Weights of a small transformer language model.
Size: 10 layers, 2 heads of 64, vocabulary 8192.
Training: a variant of Muon for these matrices, 4284 steps.
Each number is 128 + 24 x the weight over its row's rms, rounded and kept within 0 to 255. Layers, rows and columns count from 0. Numbers have three digits each. The size before them is the row's rms in percent of the matrix's.

# layer 6 MLP up, 448x160, rms 0.34, rows 53-164, columns 80-119
106:140096118122128150136117120140103087110159133153123121168161092108125105104095088143130114136182118103127147108177109140
111:124179149147135123116120174156134121099132117178125142139137123128124090102101132093129106147120127134139097162104134155
097:112135119132141154132141123140101122130148164165125152145099123084163108131111139107102129128091137126132102108122126138
096:134118153104105092117097144088129157143102131138137116120117132105095112148133116140079124092119148161146098121056132125
097:196154151117187123188090154116099107108097113153145122108154078138099106104125118106113081175125123140095111112136098106
101:132095167120150100087119138122143167143103146119114109116129160125123062127152144146114110152123132150139128090134155115
111:138098140132098142159140128143131135135141188118151118131123138097148141119145126097149136144130121086148150135116138151
100:148113126158109130139137130160113112137138093081115172138111107164184091105132131117094119137134154174099125130161130142
101:150083141088148121151112148141130125153125141125109095141145120125106114113116120108113118111121084103171180089150113113
107:132122142136100133093137147134147154128086145135130109087104133131117126131078158098139137091073133110150125123131142115
111:121134123116108104095155159158122128159150129112128109104090137127099118151121105160136109106136179094160100156147164132
082:111142127144130153106165162124125125155141147099125092165126185169086120167140116148105151113110169135138126148152155165
099:104145083099120183131151104127166144139104162148150103140067131091115139166142134161089123149098135106119175144114113107
089:144090146166117108123106110124086094129135109144169179145106143135134108117135121100164142131144145106143081154136075091
112:128162122103160129116151184152105165117114144115111121165090138112162172099111144089130105148184166117143110147105105081
091:119148167135103129083137137101155114098138182099132109135119144070157133099161101113137126157093147119132146111166165126
092:142099150109133109117094131099136097134098165121125140147102104117097119157129118097149107081100125178131153108062128131
102:083143142136125110135123089163097131105136131166125098111127131095141139074129099127154126160143132158133076124093186083
095:141156094156087119072104144103110148158096115136123137145115101077127130147155124136170139132144131142080130124133122099
097:121104114124129153112112082127101175103158138112118122117120113153143140160108125140099135117146134137081125116111138055
105:116081173112114124128149116126107182146093118107100129122097113154162140143090129139160152140156115142146078098121112098
107:149099116154125113118153142084143164118104148134139110113094156114117097090131153117090099161064142084126104136136128092
089:128138124128116121124143107143136109102148089148079132120125145181102163114141108145091114130124100132173130087131115147
102:109152147122101108136138112159128163112113130117122143104113114148130144118154162132143131139105142155146121072120146124
103:135175095143148113121131085125102119122101088118118078108133134099097134141113138136108117127095128167186143123126102087
100:144115142164126086131166095138132155116121111171076104078124130129137124138176161137076090148146142128097116136136147126
096:118144103120117150068131173084107126123113103124110179066194118164143150102133112141129140094082107116115157178108115130
097:149144173138178127123104107133147143135155132105126118103121131119135108112136134139103080082122206098103110136082137116
100:147061136128161145155140105124117147145117125139155129120081081078116129138122129138113121113091133129165117112161108147
091:125094159134127144110122153147115137092165117102119137139111138108126152097119099141123106135142141127131148133123147167
094:169159083134106103106151133122092182100129121125128163089128165133087121159131123125070152150152149126125102117172124076
121:119138128114131090144149134103097177147108113073153144133111173118092085152130182134122098119109115114106119129079123109
086:117121106087120078115189144138132153135137083142113111128166149073124191095124129137138122132138128131107098119090144095
098:130159124103137130138127155124120122123112174142096131079096133131124201117103122147139121143087089154120091091143110158
097:109166152150157114107123099129130165143117109129120118145136163172123096138138112124143089100146154140159169142117115108
107:116176179085116146146110105104084137114131109110119101164113164163148169104167112098140147182083135152109125093159128109
100:117189101108164064097140168129107155162114139147101150130140119135142107119146128108111155094127125127139140075183086124
096:141148103076112115128130115147148152116122119119140120143149114087156158105152138141098111149143125107075121138102163117
093:138134116167125090109143100138100158136068125073099134142153165119111103108165128166154185166109115122139109096148154093
101:123143149121140117107121111091136178135141112120112105114166133148111124142111120076150106085150127103154077124149120109
098:119150110158178139146089122113146143151125115126100182168106097110128149126131099086126127163160120131159104142143161112
094:111103143087152118115147144128084130160152150167124116132134091133119131134099158157142125086133139137165085148149091138
093:172129156123074102126121112109117141129118112152111135101172139095151142195120147135099157128150094104112092114116110119
097:109089151100112121125107112140145115111169122112138169116107146156094073108102095108118126153162153176103116114155140136
091:108107109114134124162124139143111111167133135081137076130140130185092102109145146147101131113136165147083144105172111088
099:151148102164157170111141174147142137157093133105120130112147122131151131159150125105123105121132071132165152131172134154
099:146109130133139146134149123140103146084136123116119110119123136108121111096162145086147133145151149149145152104121165160
093:127136144126130162095138082106133128121110115162125162153098140128147127124151133143096127178134155130181156095150163170
105:147111112144132135117130141142127095159097169117127116099126093126084151116137120140096147089128146169143154139155113158
100:110200114120154116163137118138155138099109123123095075128147124147118113106140098129130116163162113153149121158158100140
108:150101095140152110187139140133160150096148143139106123122158141119181182104138137147157101120173131137167072131123121131
106:172124106118081130122180126127097123122127160102095140132132106145109146111109137144105137122111135144158170118121130123
106:108130157113178155155153159111114168108127168135108131098090128120142142128144127113125129126128143153112072111105112133
095:122144110113131123088137161124097122117177076106135133150135127120147118091136137148119185110127095082105146159121103113
109:134106125112133095131128141115151116110091152137176120120126143103115150136142122073107139151124180138169117147124132122
096:116147059132127147144091130153137116057087164090124116107100146147155129119111108089129111161125127136097125126101103136
096:105164126156147128153154094121149119143111161114097149151121103141046127133114126141108160093108103127115118185098133119
096:135143114124120127160097118152154095133139102146154145164142151122149128102101095144145149126091134153099119130127107144
108:094100125175100096132106135148114156130121177177138108165137170136087134139135148108131148134141159185138110155099091109
115:128140149142147140141102103177125109163147175165140162099133170106128113159125150091140082115104103059112131138106135124
104:152155113121146140140139132158102134135118124126111158133096136133121141115085099150094117131150095138129102169109083124
095:152134098116135130159156128123109134078128081148111178123133120097160176113112100116126103098153175136142098105153169081
105:141113106130150127144132123166108088143146120156139095131138098169080148123168111146102171126105118137152133117178152112
094:122144165125088115093110192098111143143120127105152145112105163126100151113116129126184106130127155108104119094120152082
108:110131109117077150114112104129111121134172159120128126132138129157086183159144104122153136109143118146117126119182157151
093:160163113125101117129060093133118142087135092106110103119138135123094145139130119134117095149154132118142106152116098112
104:139129139135190108083161151120147098127120121140143159135142202103151143117118111112132181132155106161131109104111086079
098:117150098113082123184158192141147132112147143118152137144188151075148116106092113115126106117112128094114101123096175118
116:128149140100109127112186155103140161132132112103108160102140107156155157140145126091144145109131126155114151147145123120
122:101139108149096151106107086084096110145105118103120123130156162142097117107141139158135122114149122142103153106121134136
100:160153137127122092124113094128148130119132119154161100128135134129138085172105138160124138120093136095134078119110117156
103:124126109147123107112170146113120116165090158107078115140148134130122121091097122107126139151128099150138078112106139111
099:145174118137115116130121124086126187139113149118128126107121127144121137101166103112097147158127116136131131104123142188
116:171155123139154121115084076115172113094099155127141132128077159176113127073146115104155121132130089137095171100160095187
099:149158096128115118132147102136121160123114123097146142138075137150135143128148083108129125154119177138091171105133120159
110:140139105122121145103123147137138158141130123146115139123150142089152155090146134133139132147142112130070128139128132120
077:140160157109128156109191083140135109097122208128101113162172104118134105175108112143110150144133107139133150146129139107
094:143149106124128110140173117138141143135161120100165113124110139136119159142141163105081128161143123120147084129098085151
094:185155117158087147121082119151098132122102099127090112118115168094140102122116132163126107166124140128082145088120164104
104:109104153135182141134154133107149136090167131172138114153122161155162099127131139117118123133140125160116172127148162164
105:124127089140180108136118151148113130156162151115082093116114067136167140130126141145124167146133133124148117146134165130
094:128102129133154192119129139136106124127165088080143128111142121129118130140105145127129130144128115124152117137062131098
115:159141117140138115106171122149125165140135136126123176127140136089100116136159138109149157077075089102118110136140152163
092:163149153114132133135121172117108132113168106073112127117188108120122144079141119099146136156052110096107130124087109100
095:160149116148185123097117155152134101120126130186152130149106163148117128129122139151058159139150169099154176127135125129
059:137115156087148128133166116085126108076108134140143093149100109101143157141138078141140130137098139144151102109141142163
090:101115107115081119096154116082140121123108117104159141127146127118167162110096170114159137146129105109155101104095130124
102:130156128130159129122125102158143146131123107097171163110107134142146151117126074104107147071103134150107159126123121165
102:121146061124117124169149142121171109150090122173188132177159093124160086102130130140098096113168087145094114126153136148
105:118135144104129146146115153145125094063119123178097089108138140115168115097156125076105100099145140160128125121131132094
104:149112109126134114107159139113124166118139134130179144122157122139171138148121096156151137138155110137103178140167106151
106:124125140167116128065136124128114127144137080134116158172103134130121168135150113123096105111087119154116148107146140121
097:147105135131118130133122146129159109132118131138122172104160163125092124136165095116132130091147117076165160137117086110
096:137167146088127152103123169172151088115095165162136178098182112149124128117127107080112179107127108141102107147123106122
106:163143144162181139143128110119093131117129104132105121105106096127118114125109149146085181123154114128180092114150124159
103:123127143148113138153116090091080148167140098157139130063154105169119109144160124125186110134140114163123090138136136151
102:123137130140151126135125144116134193126068124135137127119135141140108141121171115134116130189171145121124101116154066105
096:117146129131124047169133146129155154155118144103108112135128107108122167144112165123117090164192165154154141121122184164
110:115114136102074119120139132126136133135087128114162115113170081152175072151131124123125080131134173102094149171169137122
091:130086110129128149108131119097136144138188112107141105121108172128131107117135142153105127153145172112126108150126111124
097:140142105172145131088098146146098088166132094091101106134146095116139127126153105148106139099154116146123101174126152132
092:132126161154136100112132116103168083136129105126122119111126121154090127118140089141068116150117151111165073095130081116
089:160146117143101138122165132086145107135107119145093132102122123139101111141190126124114189111070099150167146158168153154
107:111112171118138105080094157151131133132120175142112118110125171138149147109100159141167129086143175173147126108161162126
098:147150148126127126126118098139176123120127159129140104124110106103132157136099159153085092146148105132171116137083094099
112:120131109135139144079104116147124133109116166115107149167116129095111186118128131140130144143129157144115159111153114109
069:127126140142122103132184118123141110147149158138124113127144138167073118126089180102113088159115092127121109091158139104
098:135132152102112157125161131124148120160139165129148112106140156108110174115117189120130112143116140120129118124103136154
097:121172144138102118163157105102175167142164127106076155082161134125087107120129136135112100133143139088104127118127116106
090:117124108131104156110133107127108144132094141159129149120096139118178142173147124121117134094124121136098144125131132152
110:129115099162182127146178154165175113159128115130111140127108121088075170107100150100167103166138092097126135185150144114
096:125145173111135122175108119132143126115096131117113154157129120120147157151126153129086105109096147099148091091166136147
# layer 6 MLP down (transposed), 448x160, rms 0.584, rows 53-163, columns 80-119
096:077133151100154119102130133168185120136145113126104119158093158102141124126083144119170138118116130141130156089145090123
123:113168132130121103092114138128144110138119131080112128142173123109137123109097155156131116103145149134081147141119099094
101:105138141155150118139127144170093159147167164132120081131132163153170119097136141128121050130112105093112157106150115134
091:095178129158157169110145114143106120126136138123079110107107136153166132153079124146124115133139120125087126142146091111
098:115160136173132181131142136111170118186155110083148137123119102143116138172122089113120134138155126136124074148119142133
101:110087139137155097130125137131159124156151149114163104132157148106122097149155130166133092159108126136104101102097146175
102:143126112157143177151104103143119130151141107103098094148088110134189102162144128130139104138169114101126182098172137169
102:133131137111141124151106144108094069134121097099088158138136106093175108156150147169132164149127148066113120112183161137
092:150121147130130085107147142126130112141126149144151144099159112143134121124147131150114138151111122124124142163152119169
098:158091142106136115107121122164170113098115171130166154112102145135126093095152135158125177127180135089129115132149118127
092:087125124155167137127123149130177184129137126125141129128178143092128126128104161162132064098127090128140105144159141165
086:139149141158137137170143104114124138101136128114145150122127162123103106132112159136140121143124101118088128114070087104
098:120151097124158106158110152109099118121135132094145133163156119137120130119124155121124132186132159134155118139082129125
094:087133142129154179115135158176139079156132151132116129130124087110118034163130124101131123096134153100131129125130155128
099:124132133158109132163173100156144113122146084109074125114154126113131138147110081096157167118128129114123102120152138130
091:099125110167098141094168143097142115128119155106085143160096134092143122149146135145108135135108109122106133188138110103
094:080116140112099139142133075078122129104115081072102128127130129136155162113161140122161154142116098141131127141074149135
095:156135139133101172129118134141163127103163144145134088107150150100092109138100140128160142135110097099131144138091092148
111:135152150162126152088112125119151103118110066143105084122115129126152134148134143132122162150148168125111123121088128076
101:114143135138118148115152131103106159134099119096099131139100134110139158183170139181133078129114146124115080159173126133
108:124126109120093160110128127144140110146144176135105138210122102130122123159127114128073117111150166125159152087141142140
124:139133112124111104135129128090108130116111092095117118146144151148099079149133151137104098185097107097132130135124159143
102:091194140110126119138134137124100080107123107152104145082186142133110103143144121122124116123136083124137175134103096137
096:118117142108135099110134095120073114142098116169104178138115148119131111162143128148112149101159143100104100120143123130
097:126134137171190099142138094112101118114140130102084098164132101108135099144109111158089113128101166115165139140129130107
105:138127110154107105127136098140110130149111083098106117117151147101147119148120170119152162063112119105096151172136134162
107:107094127142148122152135128154159135126158122122117118112154141105128138119121161169115130131165121128159088132140126110
103:115103136131161142115110121121149142154146151145103155137137105146094122101115127129132085117146190142128129108156149122
097:137163145110108158126133104143108101146098128106200113133162135154111125131152098107163145093094148167128112142132118128
102:127165138132084144112120119126124081136114074142153158129129125124130128117125127162103126154178137109143149140107117132
095:114162132165136107110098114104077137156160161175154149146167136140067154159087131117124112092128144143144119160108148154
123:102120146113133098138132147060131159136130118105151140106112127152092097161160113092120095110103134106125156176133103080
087:151139142105145127135142102119120127100144148124186151071139112135165146133097110142119147112127149194135161118148136103
096:151142100146141080131120124167092105110143101170114078165106097144126161121164109136100152129122108121122122091113178116
094:121096147073123163125118124162129094169113110132143122131133111148142118101146138091128161120067134112111126135170132120
100:133140123141130140141043141125117135178109138100123108127104172119123087073114119128171148091156165154138127119118159141
103:109152122101124115106148118098137158130112124116099132144173126116131120138146134163113098120131096134129143097106109078
091:136113140133087134150140121152140117156103129116093105091115099064106123074111105135107137109182183186134117134041115118
105:123154084174126121141113125122149166127091121124176098146092109106185154154127121124133134133127113118100128164134110097
102:140147143102109146132140124070178147132109154143104131120131146095100133142114171153164173099136121122136135121100133124
096:115102143087151118130137121147156117142139109097111124133094095126181167141150157134107096134088120134122086144145167160
094:104074119119078104118145181137152126117089087118167117122132150124149148137161141150125157112150117142131103096150153187
088:111119134125150117082075108099125100119143128105144139116129111124136120155080151123134159135114084120133123162103126110
097:090135100112101120129120149123100118134121158112135140157152137112186124079157121134132123143088121115162095128103153112
095:096170131152144133156107104097099137130146159124123159126174106113148162100086124135171140132106145105131133116099087174
107:136182131092142090143124118136142135112127115162170123126143136136112114146129119091103132129160145097149086170126154124
093:150100125148148129149126153124164157135148084124130114115138147116184138122135130108181116133136100090138103166110116153
093:147136142126175173140129136167162173139170170112119153143131163138124143139137129142112148128127147111121098120122139092
100:135147134114154085121146106138120103101149107136132137169151148138128175126116129131108146133110098127134114169129156144
095:124112124113104128122100161143141131132126081070104123170149143111115121115083115103156161141125127142145131151149080135
095:123137153126125130087127126134100116132084160112119126167137125095107098091115120143155158128131139113140159123129114136
111:105158122131122127101152114144120152139128145144134122148131124165077123144135135127076115133133121171157126136120111111
103:111150134095135145156118143115109183094101124097128122140119159108097119125106221063116135113122149115130090090131129091
092:130132116144113133117161114157110121142128148158090112160148101162129139134130127160114149149116116084104076117148125109
104:149144127115115120153112141117120133151111057095153142149160110139118127134163098151137135133139175139096110124147124142
101:128115124114164152135109115189147125125189164131142105121133138155178100105161098147122110165122107123107097076136176135
094:116104115103133089166117091096118119135087143138126121146116101093215104133151123148114122159143146111119103143161146097
098:157099121125109182166129091101128137158108105138127100174160095147127149133109118157137103144119131157117167167120145113
104:134140130156147096146096105123105140110100175137120083119156142105127125128138134150138146145128098157117156163112140125
113:144115081120129102131123141128108112100132107150130129125137106161103102140128131089122107136105076132128134100091169138
119:131124169142138113099127141150141144122141140171137152182121175157175130118136127148141114067154136116101127124128108116
094:098126149146137103102145120104112087092119131123091141127137149122130075151150124133136165133147157150096148113103104158
108:095119156148131160123126138155112106160160094065140127189140161112138124117152143130128089140143181118088115151124153101
106:089128154160133143157116160140121140119135151112154186168109092128108098129111133129151086150165089128106106127148129125
108:138157092126146132109140142082135122115105147083154146116197125111120121169160126102130130142144122135148169114184173094
097:128141170086151132132102112107167101128107089093119089105124128105157110118128114132138137151183155128102102134136135130
103:122112133147116097112169172179117162075164109104122160140140146098109132106131146128083136162092126143129107129113136121
092:144125132129092107112127119127111120120128138141084147104145154098117112135124118132147140127159144121119132118108153138
098:126110095143144110124134122121134039147152176168167140090078130140123183171098092113105154138122128143169104138145123131
122:121149141134150145122146111109114128130108102124149096125151129084158152113162119130151161112198124143113113138169122126
094:151131122131137121149144133112089120157109123119121124146127107138113166121126082152106086173165068180095184088157115110
099:119139161141121093160108100137117147137121114133165114150147130097151124162129123117157091103116136147142103159079157134
103:091117151098110109132120121121096093153137070135122106088104103149142186102176153121141097109151127139127107117140123112
098:096105113114154143140166115141142143118130131091107138105161114104128113144159135162135121136159104103139113125142168101
099:153149121118146118160109118116110097194108078111144149147120093149184138132111135127093146126151139105139095130117111141
104:121138115145111145098150150120125133181101128141111150139156127140099163204161127071152149142114150150152121159130132122
093:140108151163106103111143140136120127101082085133156111119149071164119118132127118156133145126163111126175147117152088110
099:132110121117120129110116128087170146112102146111136101110140106146104125153103132176116118109109114102138160115096124082
104:168138110144075109143097136139156091118137125102123142185139116126128126140137107137140122134105094145113130101165157105
106:084117143123121143161122105149162116125127130149134144130089112129176121094153087152126166141139088126149153120121149095
105:120140141136119162117153104162124087102165146091142089165141114136098152165145109144164130120134124108099126119108107125
100:117141147110153112180147103138154098168176109139136112108130121120109176099130111136111115108157132129131125139117099115
113:134111154149132125121117148167147141143143144156100139079095180081121129197114117133119142087125131129115130053094116135
096:161132138107151153131128156104135145107160122109069139093140156145183154098117139144169112142151117108160161095084108112
089:140140107120136142164118120143076105124109083100142090145098169119144125074159141148133128133148124114105121152127146142
071:114099077093116131121123139133104119144148150142126141128113129108162119116132143156123141152171137118149087106111126125
095:123146138119117129119107157114110157124148120141135117113136121186161116115134122106129149146124112120179127111141115095
119:112136113095172130152148121108141087126094134163125137148145178141162131111115080140071164124149123100131145157152130181
104:141151089143150156165144138120143129124090183140152106148161129120151082149135166105107106113106138085109161131086128104
108:179125129168105154171124143122107150131156124140085120148154131099134104144105130159163111138119132110143136114102118131
098:127111136118136084107108121058087092101114133136105124118156126094128146143145175109168136130121104145109154123117194123
101:105125161121134125107119107094118115120140133164122108118129125100147143125154132137140141141106073135121172140094125158
101:134149162125134121122155085129165128123121101136134133122140150113165174201146100093133150112106075145151109127109150142
103:131150151149118160100128154155181106130132106126124148124120121147097115131129117153114138168135080131140119109132070116
100:125115109131131135140170146154139084113136154129152133144197163167127151130145143108132069152095144073114155101137158129
103:163095120116127124125082112140132076124113161154141120220148143111126116079108127127128145144168167076145123107138130153
102:144109104104071121180115124163121140119139180115124080125122147118132153165139107141127143083157117136144144134102144139
095:119127139134137135118137116160136171126124132124122100140088155144148140121086157157073122128119128112123121168169122141
108:122123114130106116113132154135099172099104120160112116143100127193143139170176127132121107120145163110120141111148135094
099:147089138134174108109126139145137157129142152160152131189128157139129136138096113098119129131085118138109146142096107128
102:131141126150160112116126113131165111140168089153103103087150103133127132119148123153137121123111122152102143153110171112
095:158105171132127103107130107109145108169126141111143107138161163130107128116136149140120155117176141130107103137112157152
102:108128087062137126141127111102142120102151150157131120153155115140126117158183089114162116077115168129152116145107131106
114:123111110118131108096173130113120138133146125155109137133185112121110101151142144148160147167168157105160106129120129122
092:141162165109123123123144079123141106144154109135151155196128140107136117109109097102125125107132135140155160180192133084
104:133150086169140130158129122089127101099129088125131149125129124108079117171130111144136124104121134127120144157133106133
072:124138092152112136119118141121102147131146116173072102126119123190109100110150121113168080114101135085105127153142122137
095:097176131152138170114129146120086121152105156134136138160112134094156135164130123139136160129135145152116113111136124110
098:089135157113145100133135157101108138138148150057108126133187108162112113116123102116161120095141129127116113149108161076
112:121133126137117113133128111129139118112121139134142123142111119134115149143148143151111108109130140149153121112138128138
107:111173116137177154099146134131103133128190139154127154130138120118134150121173116117138142135073104110150094089168103155
# layer 6 MLP gate, 448x160, rms 0.348, rows 54-164, columns 80-119
122:116094156127141110159127101094141146123145170171152186124111093144115135118121140130105144126138128095137146128139148162
092:172152165117094126103120124131108127136132125133134110115132123142114073128124111132116112123118126117121164088111145152
097:141159123093171076108121138139077160145091141141148111114155146132155093108115131149130114133131105117143122114126065115
100:141134095115143139110154097141115096124115085131116137168110107111140141098092097096129146134130149122159093098095138201
105:112109099151120123094144106107089085154154150190128129103117159080122126117144117126142125099140162134137158120133184122
104:149093154080126109121102115138115122078129113187164089113082159099126143127103136114143072168090103113105133111124130135
104:156132139137139109142121156108137109137170136096093142134103126137128157132105134074110101119168127143125088142154174148
094:168119105104160170123131097144137111136156158140140129117118076096151128085096127100120129143112128134095098078131169099
095:122188143092123143101142128096111166141159132148109120136121160142122105097147139107097073134134136081125128152147115100
106:114103101153139179110106112135127106117163103145112121140103133136119118073128115115124148175172159124215109106137170109
075:140135133109150143128148157138130155126050144123112143154071119130152114154146141111132171125137132149115138159131129140
092:129124079151111134141144133134129116125133128120088134154110137134109119131120121112169138155102091156131129154156166074
089:117096115135079143132140109153105125134142112125130139104088083152105157134136153112102157137150118128153106138164151126
109:148138075128117093143080143148131109132114133101128128138076190148094121081130103157123126155141138150124119115166151138
085:176108123117113135144124106134117155108150158118155101128146182138097091143088136119143126114148120112158150102128158140
097:140127107133136147140128155169126155118122146122136138130131157122142091088138087159111121124164092122128141106122161122
093:177138111133120136156145127131111149129145090142110142174118100120117105114095121137086170155116112108122112097129097105
098:131073086131182117106149116132093145123131162164135200128153111149141166144128140100111132134098152163097151121160134156
099:120122083168141151112168127117155126103136098163120114139109160140107104135116119100184132155167127108139167098101136130
099:100168131123149112171116129164135142119162111119159158100121134170140095160110105124128102129134185148136118117117086113
107:106108089135119097157137132111141152121073101112106090107126136118133122090133116145086092152121117095161138112086145116
093:133148127099161104073140168152150123152158121120162140164135129086162120108129134110100118144158170117122098154148125108
104:128175135119125130158145108087146099108138149120114126144165096103125136139135156110086106153139179150139114158100128103
099:086142082162091114106151165137172101139143170127124153139091106147148144143143132127164143133126151122090120131154183141
110:134128095149075143129114117135116115111114157126184121149097113131116085157124102132124180136116128149096137148113129106
094:120135082142132127125135156096099175164096118124145121104139119141119162142156105109153123125123101117161151100134119140
102:124097120142114113104145140178111108127099137106084100121108109113147133130084144128156091141142159095161139166143149120
098:121130119117133133092155137125180088168105126130117148112088121135144125132128138130133131160091142143147105119128135081
098:124110095150139091147107123145175121156086176140094110133090095128100121112120119136133194054126158120119118108096097089
089:126099119136076108111122146114144170158109118132149118131084125155110170119100130113133088138124191141111095072158142151
113:117146116088116125133089096130131139160138071113122135102100170126096089159145160092156073146127098128095121134101078113
087:121148106091151115121153133087134116126164107144097160117080103113119104105148114067123134118113109140121125149132167100
095:128133080106117094180133127107146128133146095133119154155165150109121099118141097115110113143107127113144103082186122091
095:125173103098140135135124088136134116096131117093129080155171125159082113099125124127125106113134111114134132104142144102
103:112117148118085140160133167132133119122141143137092175135117168138144123126132104117096136149101114112119114115121090134
098:160099111100114116129112146098147105115121146125129129120088151104144113122123136153110138157092163087149143101127134147
093:107101124133159178134148134114151117130118134147130162152139108147070138168151108113133136101119116095174137103153161117
096:080135125104148135159156129153137151147124135149129078133099168120149111123156136136082127125098108122091118158170123115
099:132107118117138131121112135169174062136093149118174119153111117115105092127171103164137113149163112120148172133148185115
097:114135129134131163167082091135118152154122100127113122108128063157142140138117112125124108131148105142168070099145159125
091:128144088127153119179137133098114142113143133115156159121113099116158111110095135148154151154123150135111097096146116143
091:142083135125134107163149113154113141126094177176114167127154125111099150135140139103124167170091109129096100121133133110
091:145128150143166090128118152134123158150149120124135119087052111151114077123130127107144141164177126109142128085155102134
095:131111104155144139100121140098069077154142117082143127106154164121120104112135098125085141112156182118094141116113139103
102:081096143116088133133123093116108106141122142149107097112124150145123115116141161173126164130119138119108173145086092143
098:104105083161167151172165141172094138135136169076130139112122112133096129083144168089125108125133115143135114134129140132
095:115142121124128155123146143133116132130135122139147097138129131159128127105098096109146145180081145091135167110129148127
101:147150136098151131133093144115175147137166133131149111111074144104127141134135164114121117128140158131155143115156075154
104:109166133093129137122134142113143145138139101113188124131145176128110108142144153108140129138136136118148135134118085143
105:135092146121118115161109141115149128106133117122131098136127096134107128139135131120111128111132176136141127144150154138
113:117129126104095163148111124130133146127140086122122126140059088132113094140137102087136104100124126140129108149157131165
106:138145134122147140105149123162182111149093135129080140142077118146117128165133065142165085100146142143152130132147141147
091:161118135073110124158145126148159133095094144101121100081137107105096136141118139091162118138128113148099089114123142173
099:154115124141117099148150148151128132109101085125151121099160120104103148104103150149125095132191136135143069093121150106
104:158128050124128180126093164132146144120126168133165117109110132144157108126117128142126149136143087129098133137118145167
094:178126155112105160117101139125116163103111073139129116143089135125116144078127094095109137126115108129160129096172135111
094:111144118096160124148169099077117178114109161152126156110111150126114124143134187111094117118162116120137115109157124113
115:151093129168089134116123166132118167117141137174187127117120155142132161100157176110151138128132133168132111161127115159
107:140083144141102100115108111074148118104114114114133138129112112124130120113096118160094161112088131140169141151156088131
118:163133156106131141136097126169136158123077161140148138093115150154106097098071101136135112153126124119131130119081132125
097:113171128117129129141137132133102159114153103116086176120134113122111190073117112119107143117157120131114131119169125096
103:114138100134139137138083131119139090140112151111128143112097113103123165157131116126156130127176129088130146122150107135
094:130140094179180120080149104120156111141121134149135155131135143161081163151110146118141130128109171149123128122125113153
106:114147087124121143135108101119122142133137143112105125094100181143079149062137128135179139153145166131138108111149160190
100:169154113087128098150110130140122112142132156128127115163178195124105115133141116098127147122122146104115162153118124125
106:051112104134131134151113123150137142141198134124115129093128091157109147104160113140111125128124102075123128101134138120
102:139119167101126088157127115096106118129124113071137146179135112099144129130096119120101100136166110083151153138139124133
109:128099124154176121120101110141108126145084103123161159107142165131106118114078162103158134128151137160146156118106095124
141:100151117180154159141147115089100128107129097123152125138111130132129126125135136174112133102161135192132140108177099124
086:127144123108112145096161183104100138138126112115121111101109140110088151097129133169120122132093101127111132127114126121
103:122086098158137122111148135159151162139144099127103106111099115146167098122120022126133129132133134100103105135115129141
100:120167137146129087115161137063135166132092117145137098141136123106123134123105136140082168122107080135137132169153122119
110:133143111096117157152147095161141138122181128108102125121091111106102082132127146121156073133117137118150113119131146122
097:129167130114099150142123150138128165127089104125126167117108117122097150156132146128159141185141111118121130133135106203
102:153111120148130136123143109118137137125135172136107153146063112137153108080120117104136130103153118115153129134120173154
086:122121117125166121164100120133093140095093156102104104143179104152137108154132162127141165093120083128146145130106156134
086:131125126091173109134095107140109056142094118108110141136119142122177117116100137149138134089213146118125128128136138110
106:084137130093123152079170118099110123128193121175161141123125105139113133134126128126133135099126133139153123113158081139
097:126120113128096089123112119133143119153126144106111088165115090103118150128105132195132105114086135166136128131157146125
100:128121151148094167166194132094171128146124090121156179069115155114136117103099112115122133113117116125092122131138168109
098:107130122085134175123134161132139122160152127152154142109140088094122129130141114072122173082140155112119088150109115092
105:121150120154124108120088162120153125140129121137103135173128107170117092081147142098137066141114142146154128148126123117
093:129129149133131177137131178161094136148161133135116147084092144102097104088127120150133185152154142114111153125114114053
093:098109152147122115131115126134131053111112136098137154159116144148118135136108104136081089139193145152129123121185108130
059:138126152108094102150146157139128120093098173135133120091122123140163173098153123119124117148092138134083118119112163129
109:142137087166121130160121147118132124132167127137109158093139140103113119110145066091142138114122083122129104119175117094
114:114140111099168107136143099125162111150137108150150133110092129149091155105125098080094124119128125167133169081123140145
107:144147111108107141105104130136115140175163127094073126086123163115114158116173136115134135133111123151165134139100144118
095:123150153140123129098162084158132150136084121125136113158133119144116111125159141169118115144147123120135124105104125108
106:135141126168115107108107106130104104141110131115146134137094096156130103106150151105120135094138180129162095154145146124
101:128086137108083138111138134136163104113179129159150148074115132167103148143133124136138141120130192126120119135142159138
104:097120112088164082100131145110181080150117152143132122118105136141105155160107145135116153137097195111133162121152134118
110:093130099110129088154112166148106147104165099130099096125132154125093101144147117127159118145171142145140135117116152107
103:066156138097118148129101150100154096161119148125118136125152117115101122098167111105128131128069103111120107157127163086
097:111157090062130108143122095129113105153133119109138170106150163112158115135081116098133148115066106141131120074147122121
095:178108100089136128116140134123141124158111190142095067136145060110103147148145131157125097132116125162164138126133116135
100:090127113075103147135122127161124131178132111118136129134079100120131126150086137118117134103106121098102122120153065103
103:158126153115146145131131079086142104092144135094142115108026125099135135140127132127138162145109116107142121096084119132
084:157136133116122097126155174100126122125142159150113117132116083103111118123115158106132147138138142134137118145115139157
101:153149113138175120124114119114122110143113117100179145111125122178127161085168112152113123061111110139129151159142140122
091:135147114102101154124112131099161083138122103140138075127104110113176141082101162106188124122180072116170100132162148153
103:129107095144101123144180148112206142192127125136076165122114106141117101130141099143107171126132151130139141136147138124
103:124144091146114141098120107148111093125169110120135123161058122150158097171115121111122123114133135183116131168121112121
097:143209114119168112141110089119119118161156139119123085138109095146167115187125158115131089109125126120124163121197106113
108:125145102121164117152125112108140107142173123113173120138095159136091121110128092146135120138086135108157140083124135153
071:122089133136117147143084102070106120163138119171151114129107139119104145151122109092159112161119126136113109135136142121
103:097133109134127131152172093129110137130136168116150145154086114141122160118110112122170201064125124072084137131144120160
105:116148135137143177133108161127094156087071130103163155151125107137146139107125120124138172147128151134159155135114123130
091:140105166129129160160117138126108117121091108131140120144126128127105141098180118113106121109129099144114160118101073158
107:132177137164173135135129154125156124141110158128130134126112133135132140060141118105114118160153107096127150164186122199
097:137112111096133155135147135082162134146093117113082131136087143134100135118114107149160123110100117156086125150088120137